Weights of a small transformer language model: MLP 2304 tanh GELU.
Each number is 500 + 50 x the weight over its row's rms, rounded and kept within 0 to 999. Layers, rows and columns count from 0. Numbers have three digits each. The size before them is the row's rms in percent of the matrix's.

# layer 3 MLP up, 2304x576, rms 0.112, rows 777-813, columns 0-191
092:465522463486462595537556514484498500508544484423409430402499425513463530461522466457582475558442509557525537472458584494543442442526542522507490521405583483454467516564469473470406479540539472480513509501477496465548409523573492468363498472529478542505434536531511510490603558533438531525433452425482559504561468474415507510503539534464508497439541471489497477548517505532449472501493500421482522640562571452485508459416441583492534501541397570529497443475573498525568508569477492485485540582584399430514476495591516491468516441490413523571536527448442440424422493557575583470
110:460458541473422517396594465522528475484441465540558566519508525484489432480467568420449516511520551494487515537493549511528463489558485509553449485380479491598503532427576563498487628516463501429541439357451451594486522485497514556445510507527514450479560530421527544515511413509456533508569536428445486516501541521514499468490535508444501507534539515505486500445506533573455577437538352530477562530439518408416439521547556524532485530440498450467524494520515541448560509516453553523532482532436553507411508533601539521430553523585511357523524533416494556487447449447466486573
093:404502559481372497494516517475521452525581440458443478412469444491444494460587582542491565556463627452490531517577480488543444494492462440471534489548492473477443446510416560588455612501579569482475503545460483544494525466477511481480547534435441374533527476490526435598528509552548454432392544567516474542386512559500458538528448495518415486409569545524549502471489488518485560440435508624520486522508513450512476486572466549487437560516461523503495473439517549518483482459493455557541574446596514543496500539522458554585413512501435488446503509567567445545506391480549468584
098:564517527568538536576486489539600453489382485530520537476453461434442452557539505451514522505487589505502453478427601520527425546573504535482504455482530512491557514429525496580517572519453536564419482449528493524532536547529468430563538430464510394439576521571527511444564501401640466537465477561584381603464477399446460514533455473526495495459508525502586451514544500505424485495552551560461378451495478498526407493551566357502507543511434493441485601472510515474542507436375550496462510548473521534453497516489526525469367446562504532526516535587529456495485597458526477364
102:452521473446493544553510503520504409559492443563513474585611585522476537521462536450454481462504461501439439525498478490468405487534545564501451403552519501554515462583560472472441571473484457597469516451437655577445503462393508500485558448532646520498478507546424444485520455519551464489500490484519406549467510536458478502545465522441433450516575452544512577510559483459478484529541507425488380542545461447520443475519485501633539527583562478489492512544488521514475474487467457518409478502518536470490411481489414520527513536529509450526477485513524558637494567550490538514
086:514458480536530568424592533499587550476499498503494561562481524518489465477488460482540551482505591498468418526481509561499470486542549442512513524578425443492543392439470528463505532622474468443560469477521511439442429508483555478561616477452508541512516455531447398482538491577523437358452488516514559588620407475471503542511514484516419520538449575483483491610461490587508514522508449619511413491521489533512550530611519514428479461488536487543490473533512576524531517518572540507602499429469469471424493451486475447532513578455467452485519502554450562601515568508554427539
092:478541486561490544479452402485479490555587443501495486419510461573501535537428507604511473514442487621528479450506533480577517465623432465526501475512495537512553456504483488546605493545519403470452500425520479365509515499572532501437561404502574506521544385464477450532494480600514518539571419451478509551531595479456492522469454515473550577538539567485414411416551447511506545501470487567557534527456488512513388536533560477515482555496515569531521459599558492484588470545459482492490505445581638555436487503502421544602554480470437445523474431494569450562508483516565486487
107:538509573462573506551392538508513530387605411555484460524567514519534511419544454478451498561551530463395512525571507534548505493469468472467501509454502583571455498475493526623504540485499518520530496429462487503540487475558496475457486516454355502465431590518494422515420521466487495566462495557525482611492496479464591428538582497458501492486504498408465525498418562499478421484457551509574590482368481490427504566517467519489457515428507527558553483473501509531509437528440435603487582538473432582533460530508495440492571543498509593484485481403592446421487444456412553561
102:521557460520467476552452475434519515567453475516450584483455524517534517402542543438543455498479449463477514479533467504506476428355528511432579535478526488570484445440515608648504506521471535498526434490483501477452574527512486489585556499452448554491592476513473499548504461481495496415514521456524506439422444516473506504485520471448444491482521520491446522488510404582563471496568596489504449517493423460477467479486513518505395495539526547537573450480527531487378502506623482609491567487502618537586509405543473514523542478507535503561482574598526567442501409518586497550
094:514455552419483563481504441538487532494511451498508492524470531495451473526442506529529549539463610398479482512442446474468563479467526438547585567476526563500450435526433538500538549480401537593463530503565445507541492489535569475558553485465483552413453495500452512449508452435440525428563510512541515518463530448509448482479471495565443485442566402575403458473601427501517527503555480613483462544505523519547539577556533543580421421610464487515435406579480517522520545429565573498443550581535503416485444541550508489465601457456466443482509528512547500514506492532448569511
098:449494459483423519505460546478503447489557469443462472576494422464468523540488509604587502532472481458502434490486503446578452481468505475522463534502450577492436502471483520507434487532523339588551491506505459476489471449564475455526497502543539459425504502510509464423437510499471471458520541433459524446490524400553476479475470503479480411481478543464542439456487486552559577401571537450448503417562558444487470601484530446547429543570513553494561535482526497535570527484575509535503500539467552444497512550460509480495495478453489407525471478582436556529509625396511436516
094:523488452590481446555514516522439540485439459543542479608482416510443451545583523467484569488517510473560510542596486547561503496379435497546498544469480411612528546504480497480447574560569448501473522443530515444487420543534489407479465528495452499563537471488515544513520459566356435602435538409479512533500388508538581475538495576467493459511525479545466414460438544468419507488464468496526610470525419487524510542506502554566599472592496561478415529567492530417588562475600505507483477554505550461462454453527423471566470580611509505525555496555517565555484477457579556522
109:498470462487400581564579615580550570577572454523510422466542540524468407451460502404488452523472562489628398576444525468548515474617421492520581477495571497474488467470560446559452560525577470533560472418457575437554476461521414494634520543486423516474477491455495410454463623536492470496488393527414526549449501480549461568549502445456470499459537565561527378496505474484426394504445536432441480576518503515447475447494502459452562518559534421492498484448511566516488555531529507534554540543548495548555502515465455417423508454524525508566537414532491568567490508532494541586
104:529450500473582545629519483551504529411584446454500495370496555458347514515491430525547464494526570523571553522543471492467451515461562472509492572503425500564481623478498561587565583417471503530452480395423449504527598515506419576517451393504516423558538609492484511526471425626524422590463511507440591473532580529487417543558527563526508426423514534495459521497466442479530544449498467515487589468556603514583572539588499537536452538526524506503485494594520492476478547526515525476465507483600447510436517489481509487458472564438512437412468540509638419429512527539420475544
108:423539520565551440447425464462488474425527556436505544558470544557588493496610337465471524538460508496486450535544372488506477599449504481484545459529546522476433589512557608501573523488488548443504459530451529519505493492493572491491521568532534470497482526555428491512452548427576532515465517591531516457492454525645525495501451459558400438488428525456453495433484544469411480539508470435563470413451455470460490588503516549506426385475544533378448444406525513514463495516557515594495446422480432452525474475523568480371554494517523512484500506397537441407486522527458453508
108:482502544489467556550493458442462530528444499524558506536517527453523462363565573483580533448457502502544456456502540531425454527414461505462470543468475437564480375524587448493570522454420580395469491542551557481458507495522502567508510468363474471443382436568487432502457535508570526482557480483444359490557621469520424452597488541626533602495463548458463404401400478515508539474549469423511440533503533512446537450398509588449478658497448481544557544477616551532594451577497519502503545563458518524553457460507554550549565524416503542438458486530497537504538490541480493469
088:430433417527587449488385525592478639461541437474464465469566547504563544501513609427552481573541515412521529450534466451463537470502496506503467473439428488543507443499454381468438510496459426490563438436460532504478561537562499512470515500469570516449539460483338429462444508558470545550461520486499407523463459526416583410509481516485492420497502517471533508484442462437451436370585428415504464503528612533546525424531594453413567446603443572487466402448532476442418451506477538467499523563511485415483505533411502452500501541386560497550398412488539496493543516465490482519
098:481476429524465436417443420508487531579483477551472572495487517458541494524421453568445518540474551529469499462470376511552598511552618508537537490552528453595446507565534565390447532528439476480527454468584476451510387495501578515535571485489484458513528549544575547523577430545453439411527582561552431488462501572384468403493532582544455556589471431453516528433455489565543446490499523491459563477471492599565491557488598540548640533470534503550546457530434554456521452504533575486453510441530495476525539485599479517529448501439394470515450489463561577559418446547422469496
093:526498542448550493429585551515514478380541430515462539459548526442516489433523404490474461554486530482490496524434520473439532522408502557507502514463563437500560443534512521539476539471555487499489426474530480426472471485499556533564499525409501452529509477493498413499480525446536622422748491460467482517509529441557617569484428415617467464463498451517492407516414489505443483527526441534477470500501503536435528515476436509572462526653569624554504611467556479462448465588396444488499537607453462529495509532391496508506505396412597478471473673425509439509503502452502504469
110:491592467463475500524474493518525498545488508598532473541405498516513492484585515533505520521459465579541506483417402440341567486576466573562546554474502549502519515530451451413542544477535533475493548497473463469498517469433582511553483465440570469443575467516488455576433487560526502450619471488516507500448485513367480481543544473518432446486554536508498483435460462604588492484470480517516521567521563510526488481469411476580495503522534559501489473510409549585470461580549491463592552509571524502461408467507509500625498476441515488531464497524441497581500481510548503488
092:437498538547472421539453469526542528517528528454543418514448455464518444530488525514534525483454446443507472334605467470468418503424433508510458554535464494537494550539438516534527504595464495455517547484348478505461443538478509482535508515436498481440461468458486494554462514551443475498410464508596538531558468516521527485534531523477437465530531546506482500442493485436484543500497576503570514583511486512491485576451537616530535534563576503600484462495459491450562502540462497508524597361435457445536516447478387431523516520488467421555464518477464427504509361561436433415
100:521487467576545483505478507458457545592470507477593374563644508445601498528468529500572535408545510521541522483462365524512415552468481424455530524484554433545500507540576547482572558469489524560392467423525503442507477510466420466567567509593526499521515506486466508582500498592559467562509527453496498549478513437500532512494533449441497568456548378539426520528528464508484499455494531468501452480397508452490470458602531504427529523511548463520479485471463497464491511475500512439429467490497562524483464575455497505464428523553489476544399539494487474585378552416444498544
114:573494491467517519493518442575496437508464494504529538425525499527568534437508497537605536482480467538410534526387510456505494451576495538634527622509477495485452526544507493505439504522511476477411358470443500463505463414554561462542465448520479512561530558468408491438544534480421472453528504565465481383591471474572555509519396452452480501516538494509567493532473546547589484477490454542448549495558424561438427586504471605516531534475495474533469418533549491477453566500525550489600493540492494480575562501541556446466489464490464488450515429481501539511461554501417528487
096:561485446456484589494459550492544478544456514536502497464556521470508530435458498429511537465563449495460593503475511448497481519450532390450504480566477368513490499517508508485486494388567491485545496537383512459472549564575473518484394525579490551468578498560544447500392362504545518521485587581523499447435501485597454533496604584552507389492455420454428483524524449596376518498451540524562455484469476456459502413477445535555469454445604510488503490545511505579518518590485523452493457547471518519513388481533503501488483557535471569509472483395452438512552522509540498515
094:434478529502562537517523550460464500538457407430507558464522491522449567512482498512524590514575513581563609523456515456526511620528451473444537523513590547453514512427520514531502471490435476589467514473528672447488572577502537427456539395509448426447492446457495578572475482464464394534435510439466574495497465567465428497469470470487369484498535450565480487500437507502515480458512434486500439505488517525556452406561470536546539497552449476503570520486396470600493478571492482523540544619453469546424483515538483462445527500493499560465498499546483559414529569457503607524
093:413480416525491524511505478499493538486578516401412414500515572462414535560486490453495577482482421586526440452466648456492520535568521552487530484439486549546414506502528555504492507476560499593477467491453546427378585511454564488479587388472536439502565486545573551431551407477548612477587609526439493513467499454550533527497549564551532505499437453576500480522476522424479522459528548522543614463414542493567455433563486499438541537463470372481410617610473454484516452465532498443452567575470543467446476503453440498515552459481510419538539481429499482558538462501458512552
098:496469477583496526466530450442523516471397479506496502441555563501515545526603490469527522521500576465538525523448540468565505409678452552523472412493543451541498493525511467499469445488583460447512509464593441474532466516485496574519457399505484485433470524504536458445553575495498612467490523552384506488445473550490484525483480483464612524516510424514461520535489500534511438525445468370534504528552449565574451604470530521506489429506526385600492524535516542515499536499513382656508530580460477459555509517502626574473555458537409498447448530487485502418456408618483542517
088:468451564499559431546598527543425539544530580440411480496519459467494380509524496477568545493557508520487472493509516430543539556563419469557514519485508493515555489500426398488613580535466528526460559535457531520576541503522550532535533441489515499566564509565531488558531485539533463500462526424478464442534474578484410526472528531523442505516511508395542493503498534512480421523453441525430622558463498483546487519477491458463478468533505558579491513443528451509441562475525439504584525435383505407489516511517485503476450462522434504470527506453521474461499525638413481587
107:383538591478468502486552467492381431491563520465490425469460401443537511406512453381505536440482477414464569506554502524466485429434580545484464554412486495378547394583509497501418525513427443583556522436536423361540507474435561488575512544564423508424483468465408523574452448515492487554491530493520467568596587482439539506466484458468654428530481529557473512507384546447547533511570491553497493566480425544511540553509499423568423498439477508471509529396518418405461527586552451494478468399429497436448536498523514532608458560370472595502520493489509463477469569420430528521
106:462583451558403533595535432423379504559534507509559503469380459465539498577488492512503473532549484485508495480592500441492502458512534541533574455638550469462508548501479425485592520548520447471549469361558479422528506465499526505519576547540539495494476539477529385489482532541445463493512516476493539474514518525496559539449495478512522417478461469275445567499561501457465471578534453488472557495544464449480461468545467550520509435498598472544499547511417455551607534479505443483535520464493473573588486498590468534460465539466456408466497510419532599510476496571504469462
102:571519513498492489475475490529497440439593491460496511515470456445606439547500497442405495530477443424523512515583525501522548512498460612457520567474592434449461445509422484494537492386536535474482527496476640530517449623436527574548462488429498455562454559577457416517537490556424492567464492609638446465572474519481497540544406501594555490526520485558519474509481515455477522561512503468539589504540438457520469457460468427541480524470489453490467508351405471508462523413588537484506497362515418584460522617470513502484527459504517535410411473609535411488558486435467467482
102:469466457471460472561471490475575470409403376557469450540503474597452500465550517502431535575526450501448560584573482483418480491499474461490504475564503550492545535558479436524496483528497488450474530439552433531498575541521478490537601577448457526485611493461483524485398622474580434418542511449497480534484472484482422504483521512527554407532478536475467518505396447461454500551494483491496506562532591459504486480420575532570585553507492482492583515489515549523448482498478525455545581544498500562412490515516480440510500431405499590452516487465575407504500538490452482497
095:496501466468588490474547559548464458476489390493585481528503516476452341568471448561539496482500503479480497359465464470471569538548458599532498578440588513411488547423531493441616477469417504507511537472576465511493493523574519507396509554479467555512440487553502572567543542467455465527441506503463545502491466467582461400537464523469489537562477498452467537539489529543547462493503428571561493476526447493474438403486468593529441536443493554483451439445473538562482444476461509465638425437475389496462604481525421469477451619401409547528373576511496552503491519591562514507
098:502536542489533533598532454516544479490539514589485409540574439483498514496501537493482569426493566555387434519496522559468500497466500419486527499478437543450481531485447473522453485515454559449440569425504489528445501539519510483518516508490572447491566489502543411496483386517455505450502581580562473512507507550417484490507555499590477553395473553499557590492508539514481493536473463421497507520622475498489490538526513504498478473459580417559502478521548554477498543411538517523551464555517515473439539513554446535540524454507563520537435510546472453431520582485500458513
102:513532436525482543417507454545495434507469534562483574508560509467554544389580412525561590638492488536448619577381519528475473534378561540539566475604454508435441579408546638499515565488522513554484545505474554501449581503536488515529541450458494514488550415540398542555462491481578424518540466489511452554479541438480534513512439441504531515520376460420618504508456504454457483596508475418410399522494491497495507501535481462516528573493600558528428516520459586471449586540524480524428625471464520474476526482557431494376497518484521497487455487526486447555614544673561436499
102:457598511548525467526491524484460502494509529463524494551456530589511430507487440566478481393498526497540487504503515527462563490397465475512478442528506438473542433494502468444503500548542521517484532493505537448490552467538638573536516497397494548556498484514556497560495507506505537573514518472543565570510441646530586565459538492414498472505501514622500616471429449433451409476464503516439508483511503450406513500462564526556448451549517491563567521552542532499427485561529565537576518499489531491530439533531457517536486512467492548598531515496536524506449552587516487530
094:413511482414463516575511584535471524362510542536538524443488529491526475516514504607484467465513498560571559585411514468429428523393518405460510555479490429566519418453481543494391587621431443525501460444574495534489628562497405435569392515505549467469531461569540512478509455424463501445477525438468471517435507547493469529527617468506492523525496532561480562552479580503603559533444492494509441548494523516504601474579517496503479460546492450474535466433539451441486564426486522454528544540564383449468497525582466480515514490481494467543497565516456469508512457434572541471
# layer 3 MLP down (transposed), 2304x576, rms 0.108, rows 777-812, columns 0-191
097:479440504491530509495451589479502402491585485509537373494476409492421527538418450531395604447503467453433442552464541576460508524414490453486400432422516544539510542475517455600549559460580510507506503466404419488469582523581460484456475495506513507524544436548568453434462562445482491467494517443478518495536489521375502508523449465472480478477539426530435530460532473491539507507487454485443526520473467509468522532516496530599501572583551423465514525535521486517385521526476521599569546457427429483459474549497490383506556601391528517503511525370502395559498529519439472502
103:532582532522502358525535420507495431518473488567512447535486486501435514494475540390539539443459568655578448563532391473518494581506465508455571536503474504423552490543458532451520392515502444538512465539413553505480501500463510503524457503467504558496558533534467430459537508542465587497436427507527482555479519506557546568520513538465493467368414402578497484485578475487481571456515536459519460544445557494577484496498469430520504523516479534532579481490499529510494461563551538503474485471515418457558520529456370488440443523531524583479440506576515435454561522534467464553
092:517523498488516509515479475550486588438423499564458533463484494542505528491329436456499447533529450473513491433431554358492478478510551465544437476486518463508540552416483417465521513423413451553593492474635453502596494466580507525501531519524579548468530458511494509460540507555503499524460495413494557519523505508459547581469407510531519535615403407488481505504471494414577435560615522486500524529497547497488477465523487423515466429428556388494535467558500458493441493528476512449448486460419480517501584469484566467477559515539547511486447498462559550457640532514539534567
105:507478569559585491530521496487490488501474491407433521559425498524422514545512457425528522458519451575407548507433522491501432550539582483493459439510567611510478434473496484608553418575498555529551405470469526452546460498569413479401501537489574461491466435542563486460437508477377536508470476511510501523537520467514563474492465457540533586593515543533463536504497510544468526564526496548582552524445460567493639474562461493529515421429476534425505491542602454545455522427390552499447513522562499556536357531412456492450410489528512499523513450501537491533456540494581530386
100:536414477509477476489488504476497524481534518495469546492533485478466552564463527539493394504470542525519445478526531470503597375530498424466498514551515444503498484373521412525555432475505454374523548538587529552529553484533481543517528463449483508494361496446456464463572475535542477429542458483508486477488482458509551485462471510459496561464579498500472469545523461594616557486549468561539487540543586429480543478447424494481435480624533470508548507550487443453449500486597518458459485551526467469492516494493593580450526333490432443513529424486523460440434412458466573422
091:471525490473554459456561555477566452529581407468443559518478483593453552488437441616498441497564481435445470494468508584444470482549412507480413545515494611571558501527530529453477459594427554557459381477475472507413494528445519532522529517407513438452525477430465532501486525484487462494516543468455496510519477555499536650488498494514546564433523495451450603531484439419561579508482505419511443429506598474486549551510492537540391513534590561540435501426456642472414507568507531478538457484472460552571498538502569556463561500420457475424453562555494426505455460496493509547
105:465549519445459548470566498549339483423474487565519579508558492546556542527495521577472480499485546495559503521459529512494452631532522461421453534555466515509437510470529602576510527482506476539502473409541529435369449606494518576476508388545490489485547459459505441527537530508531458606500417530500494507490565486516494514492472524530535510518529536523461512527482490408518461490509527490571491483432558490425452570508497456509524594450568495533444580508488529567480519495527437532542524588486485416488416502484408576580424543473469483559475357524556571532522495444547520502
088:546531612400437467510470465429514567456534504444506479591504503445506538414480521448483579550550482572575488454491448601512461520459418442450547470445519507540477560468479465537490503449480514487513497434562492497550560457528459518563534541446437468528478487479503476378448494424461537493540492481557490637483545532553531560508594505464517528497486484466403506489398565495428404386547497532461515517478509485483417530390463545447469492508435477511461518565594534568434532473508562530489476591501404614508454506480509416431570591512567553493493499339525514512497517443447485559
107:552495559542553477540509497515439549523514483562493493444517529562544463476488465566520479392428499473445497567432404492519481445487506512556526447484551507458486530429525461452623428472413540556469605420442590494449533469500478556452532479522432476502548423437469480428461502530492530433435528505513526435473456522517601446541497467543445495529537481513424452446448522529483454516541483627553460492421603513576559566452445470504478444499478532434468495557491443554490548446459489518460462481563563595391479489542334479530506484508450453424543508452484474385529532473576483555
100:517476520571450533521577419503486431511565461456559437466476463502470411552511476505465489495458534529503501522485474520444476448499415448410452525479510496518514590515518495418503521505537442552417550396567528544491496555488568486468498513465447556475550523526411481519521554590496520604539454528435461579455571532392585521507500491531532511614528528457600473535533527541453512517518511395526494472483453574583484479440402471574493543548438564560434482424576509535506481463602547434483577487496482483491380562510469489530462500452513476422569476496592512432498512548500596458
101:444456436475498465461480506470524378526472427488506547496521451574476432493524526479403434449414423527472405506484549619518369502540492491414536529570462421530478475516503573571408524477430474486555454501481455508421456554499446548463586486567505446495540589384470502474460524451496555574505497479492459452496526594532565540452509471550605450521553547502559474507566402376525487530529498633477568552539564514502500417462504459528523481517509488527394540553510437431515515517488566533533492458499493488581605481612537517573514523419473518502476626454474520498495409517525429439
095:452426537569570600447411536450537477509515428548395513481537522520460458496499481517490450582521451542473497428573496568488417542537416513499474485433557520515562503491509424410505445493507542495549542494461455472609520482551489536452448455543559493457508548537538571541485512460413527460449487445494537512478459478468473449366487461479477481660587554555501555613445486526454437424434448500580536541406455410413553527561529473454506438470510417480556475444427540522438499448496548505479497558421430536571517443513611497499576538502498591451556455491493631565570515487497511515
111:431415587538525511578452460499502544397558453513510445469509494435537479419570486531444528406548604471583416509448454664494428476494537520426488487558512521488433560542488442448501502516519438559535476518552487463496430515488416532597620643513433487490496556439488524626503590563485515397523559487388552468575471491354491491454500498534473449485491476442484481409552490528558466557534450520417529519465522506450467576477536517453399414479560532476512449499537580456585423504464440424534458487467574599548491516519483446468575476556482509463519549549460485512522504442581488472
102:353460425484523487532561528485507486382504512516525522481529498533506478483537549489404510582391561499481500459492412514487467455494478564504572549436485344528502469478477460535502563493502638452525556550553483574515452536592538455523514614477504551562522495585509474563473467501497491482531509470511472496513530428561612513547532444483449409520545587618534480599519532496495517508584449450456485422411434552457445494481521524490531434475512470507464534490432583550564537544546481541533536489481485510441413464493491566561483594545499558479531598470441561605516520502505506586
098:548359493490435404427416535570509371374524523539425531521501525482493452573418327544515471500507438473506489593451384519583558486482549518552446469549590551545561482424556573519488528545396542368475519545603441439509497474479626466402569437488526517528482450557470527476467538511472530474493511525488530566535471468539454470474524466467453509507513454508492481570522482521542471451526578484567503415513534508527522424567525489496510438496513496487508438444608477478465530482418480507532466543497460523453530402516544532442498558564442478577555535516580528553565486606454478503
106:507515558481442453580526429417464492380559540521468540479524491594457513486518456473474464457448438439451546533513506470540474561380398438440589348522540578471460488374514460475486431486485512449570481522491475533307541546543486537493477560514481557430525545492446433478467441504530627521582516559448423445437477524610447534564528560614475522525578552498430490414539596497462512485379513474578424471483404605438514487492535573391538561470534485499564529438422546498521499504492492430490520411461519516546551564535534505424410492574516569421524560450550513589417587451521485450
101:478525420482429552523484435515442467477582500502510512426466451481459474503516500506471547438419594475441502565481515546535466528466606467487376559503545599498533502403534434566492522536510492501469518496500570475420526518444474494508487486409555500429410418433492445581477414547441442482441557518500457538490434538395533496485485483424446480499508506520576494550515368647471536457487496479494474480575484479469532473513463551532571579568440536507456489538503517465487444473461454445512405537569488456470524514497434476667625522518428494478543533458454440515441497568484572470
100:553489487471470415525538470565510541548525554541564593525607499430518516453552414503520534427431467500494459499514484578588460528522468485528463489462542538423480500495530486434418430527467450526515564449526467389462483464576515470483507515563478435517485515524507514536510396498477391441438525471367488640482528592439556546530448469511526537509480465569501482495404518634387537528434504483561482638500449593400410491526544543485444472464524530554501459549455584395549533507561527388386436498495521537418471558489520513536503532616496511618407540482395518579463525512460483553
100:520473570494498525529596544491410548430479443522396608586505477451577457494487476411524581448378581507473498582463511512437520522514474468534464573465557406556447395496561501599549475443500537517505569433511378463611464474473501512549592531613588464461568437455486432421442445439517520534507495568611507532486502457496528478523480561498497603449511432473516480580549442467572557488535472517548461530478492506556483509475481399603477559470465512539528466533464450431453533586460577586513514576612503498552476499526577462498478394522483452563547471395506523558430540518515480505
111:403473485514520509502492428450586489507514428489571435523502491515550488541542485475493482512548473532517494503542459454463479519467492510522525535419426568432466473407537532499409516581443610516480400541498383443476474571522572457482507436531523442507510443618434464493506514490573501484529455565581500494501471383527491493454528409441444533463539522556554465491510463485545540417427492447469580558526544511505465399518426494510488465539502492410466485516524526510428472494508466566476456461490435607465383430561482538503458485534486530538503482482501517545450478430514454517
101:489530455425500507583583491574516414477524506499550467558475379536470509479474467686496517546538548460462427516565403485545521465520444528482535461513550433500476481495540455427540497514390435590473542470517520528492531554525565461474442491466543520520475553484476447543455459567499491506434502539436496423514596475495486480484407479482482482553503519517607563535459489454510454421522534472479464524438524498523503457622594494477535450509465512500435449520496506529551602537544484546608529415547486522641411501508506507474498384566463469562518512553520495584464499469468507552
101:500511519428465487465487503482538607622434536531502452510568527423568503559504398480527510461481516525484506508583381519500534388441536449555549565476571522525540486468519559471530423482522503515460489449535597481542483544470456431601499520555551512457543464546541593434460583526570476433492486468461518450456536473491561513463524444528435534532441478545525464475444524512540598458440516610463446421525488485521458486516464548543547529543438525455561589556421488510469542515614597428581493569551462510555503504588489477493449464571478504495429513590492510578456541508560605538
110:509539497495438472497469470503482526517531532444435458466454504438456511509529507462421482489543427436448448448514552512440571500505439477558520501596490483456447533489463486490476467502528511493564517481601577490630560481469475492547476417583448576494544566451501541476454496548489491491494464554450515472525528545498434408619465495499520453485506507458514517501553621526418549484540449489543541487457528492462449551457559473550531539450486429588540451473484555543515494461483493496512554539487625414569583648501480548509501542527481462480499441414546570514548465461478499454
093:535543482531457555501493502614623537473473564483535512484510504502487397454492470517484554434529567518507539568485499503512513468491576541449551434519479470453515466358596467458528528486473528436540579530442483503564541533477518519592484474460538435480478455505532502538457520516500486570445500495552432439470532495515555509474404544409533515494459496435496465533557522475506504551520522610530513539505582569404445486657384527505409615452438436450526421519495501553455506484547514529508594521523477432501508531536514403444524534487503496419555432569474515461515514634555523511
097:493580416484490459431569511480473497514560457458525522556443475404460480437521451474457410502518450483450454466454501510408422556478570473433546534428431608416499485550443534426479526461537416559490401462455495478513475440483494480587531461513475511493440505492512510601482463462533487545541443475479529418544409513436511587411504413519527549515551485499454463485489558469529440516516496450507480572464561580493527532451574524516449553405528417575516530442531544565487528526524541499491424352479433469495443471497551483473557437459526423467490481485487557565496512458518412442
097:548650519443455480634536418456565545494452471539543547441526525447472507406480532413523477555532541528500461537475429530554453505524530544524447476485433495455517482455488456509537474457541486433522449494506414525462545593530504517468483494504429559483518505595480545466498492471455416527407471533517424531538495525450473535416489404480472528477449436495446515460567547481503576575532490495565499465520437492439525448599529498516538436486517545527584557481502433505633496486552549541617535574387596586485444515523526485506513486493489587453611547503506453455457412520503523483
100:481390514531575479552504555560523535651466590589479538598521548506515419473499459471422518563509399392422448619438491352520521439468528525398424543579467507474509570481407489534502436457469484554591462494532535552503484420501522501448467504535435527566535427560501528473455460471518435479582625392422529530454386519545498493459540506581514482488594521616458500476543632506563549489472432511512520488543504511526519473466551476562520463471549529436478508477530560501605474548515444473420486454503468505472397445520480497477426459498543522432494527529479552444499552518485516542
098:512390442565465544452553496517438456500550524470405463546493469529500498390499582552465489425564459424525418501565514498445442493403500488558506481469465479530620532517463530452580521458511617474487505426493543495538464536511548535523481540526584455595518545460476537550624489524518538539535520466519531501527531474445502505533548448485462481612485474456466467448628462433476396439406518493529631610468514464540636525490393504502485442508544468541423465365519551535484568505525447526578464431498490455440566428482558506457454393493487589498516510571403540442521491452444376590
102:393433477491502570457565443468482488455585502468569541461446496468534426501488419398468454476571549441556478450618555509529471479416482418537481545541500505419584521631528462499481476482438475440495465458597537357498466480475563419527457533523509513476444484458506575447410490455540478515487464456477441495561520445482550502628430571576603480539573458496420526545397551542470419378464485497480422610546542525500478541566493423482535460451480479563505592510522440517591369473450426454514500526448429576505505558412520504428475556479396588452477562529509519429486529520435541511
101:418486536548434498547462448450493516552473497611488512498470457452436466442470470483448403490464560544479518507467465476507496480471442498493499435509528465392444453467544502559524481588561472421493494569534617462559576552441549507456525583465518527527550545550512532452497563549503538486527427497485501500506468425512498445539455497492407463409575497519555534429511491457353458467518501487507521517533519435472533497418455458492519503546516413531624596485444459491490517465537535504457447499387471501463545502493567529447422495490516575508509493488540658547396399542388519453
102:565483525443511554503512491455472453504536558537413548490433497417564465519480492508402592449430464496587558417501520452539600581398333661441538490479541504499608412474491526509554494372466528535411504571618503559550429528503478580473409566586529534501498532565441497518558490500494456486456531555515503453547381527533530473470428438533568595528555557433555546533423533482483475436504417408575491503503547469461564491486434483497411430534522578470502492445471494463502525502457505435483483455470429533415516519472580523467489456549562553501410551532425452492503514524465393528
105:480438471535567550478491463452587565452451540530417467401496438531447486433505478505461547533511624438463526582597467511391467392505504527496428417410485477469469491552540396601437500533504431459454479561475446385563547439426499433445493575493573437472548477534519481599505562441463544457527523547541627533516463437450519534485465479553533463407543420450480488497492427437477486486436543576427429394461497568505412445442608459530451461500479489484563502445498466494418462438549543406517457542476532473529507463509529487458481445448471573489519472500542527416534570438451455429
093:467458423565581516582491512531542541436387479563446374550555479596528541476475519503497472519576477497524592538513560532574448434460600451462498491503480528518556497491440538483474422435463519486489474487520455479517512508570459456475502447470537533488500558439591444557524489497486513500400531507554447460514600541456551571427585477580526524442523479440566511555511438395548518558590513548589528590493484533473512537535373473477567413514394524462508578573543446420531493557419462526460550451531539417479546464515543492537525461555522574458543434389514474531499480402481566438
095:549603517580458481592515533449523437388499472476513383496507578548454449522501588481421416437477432510501463550576483596511559496483472491437512494469487493525527534531467528515557553575501523432524521512519463518426477383500488467545513584502552494411440550460491327523516454451517505419480539511512555421507494416537503485526576464514489529560522531475622485555496587440490538612525494454532485446603571589477410472522525544537518477473486460490500506438459531544513464462563508499488455547528425483423491458599432544499557414563535498525491468468474405449508466573511469554
098:479480450522463560429610544483464542513582568511439524472486567510503533547498344507484507566539493557496497556534518541527408525475469413486529549593487381484505559507618407525550473569386565460549508521406490523452548548518452505433579616457544502492541386544473462558503505432492517466513464455507557425413536527514487475480453428518494536530554522501496517501498554401401465508542522464560479523463500537484548543480515464473531525488617479394525527500504598553427612508530489406483499458499435525455511509553558441437482524465495533522471490573448501432514475598548360451
091:525578535522560413477484550515548562510451546550433443487457490429487527449531460591543494521545589442522560490558553566579555413460589410545555467482423504544545472529528490451516429546447510445373541516518526445593557485438565485426551512519548481489551473511506438497498445549431428525440578517472565487460471503510511549545535600469596460535523421541441468494455568472520469582462468445549479420484575510469492518478505435471496423430535453570461444599568469603536424530475467536529451549524493519542455466450532532469637470499537484506564487483514413493454475533391486561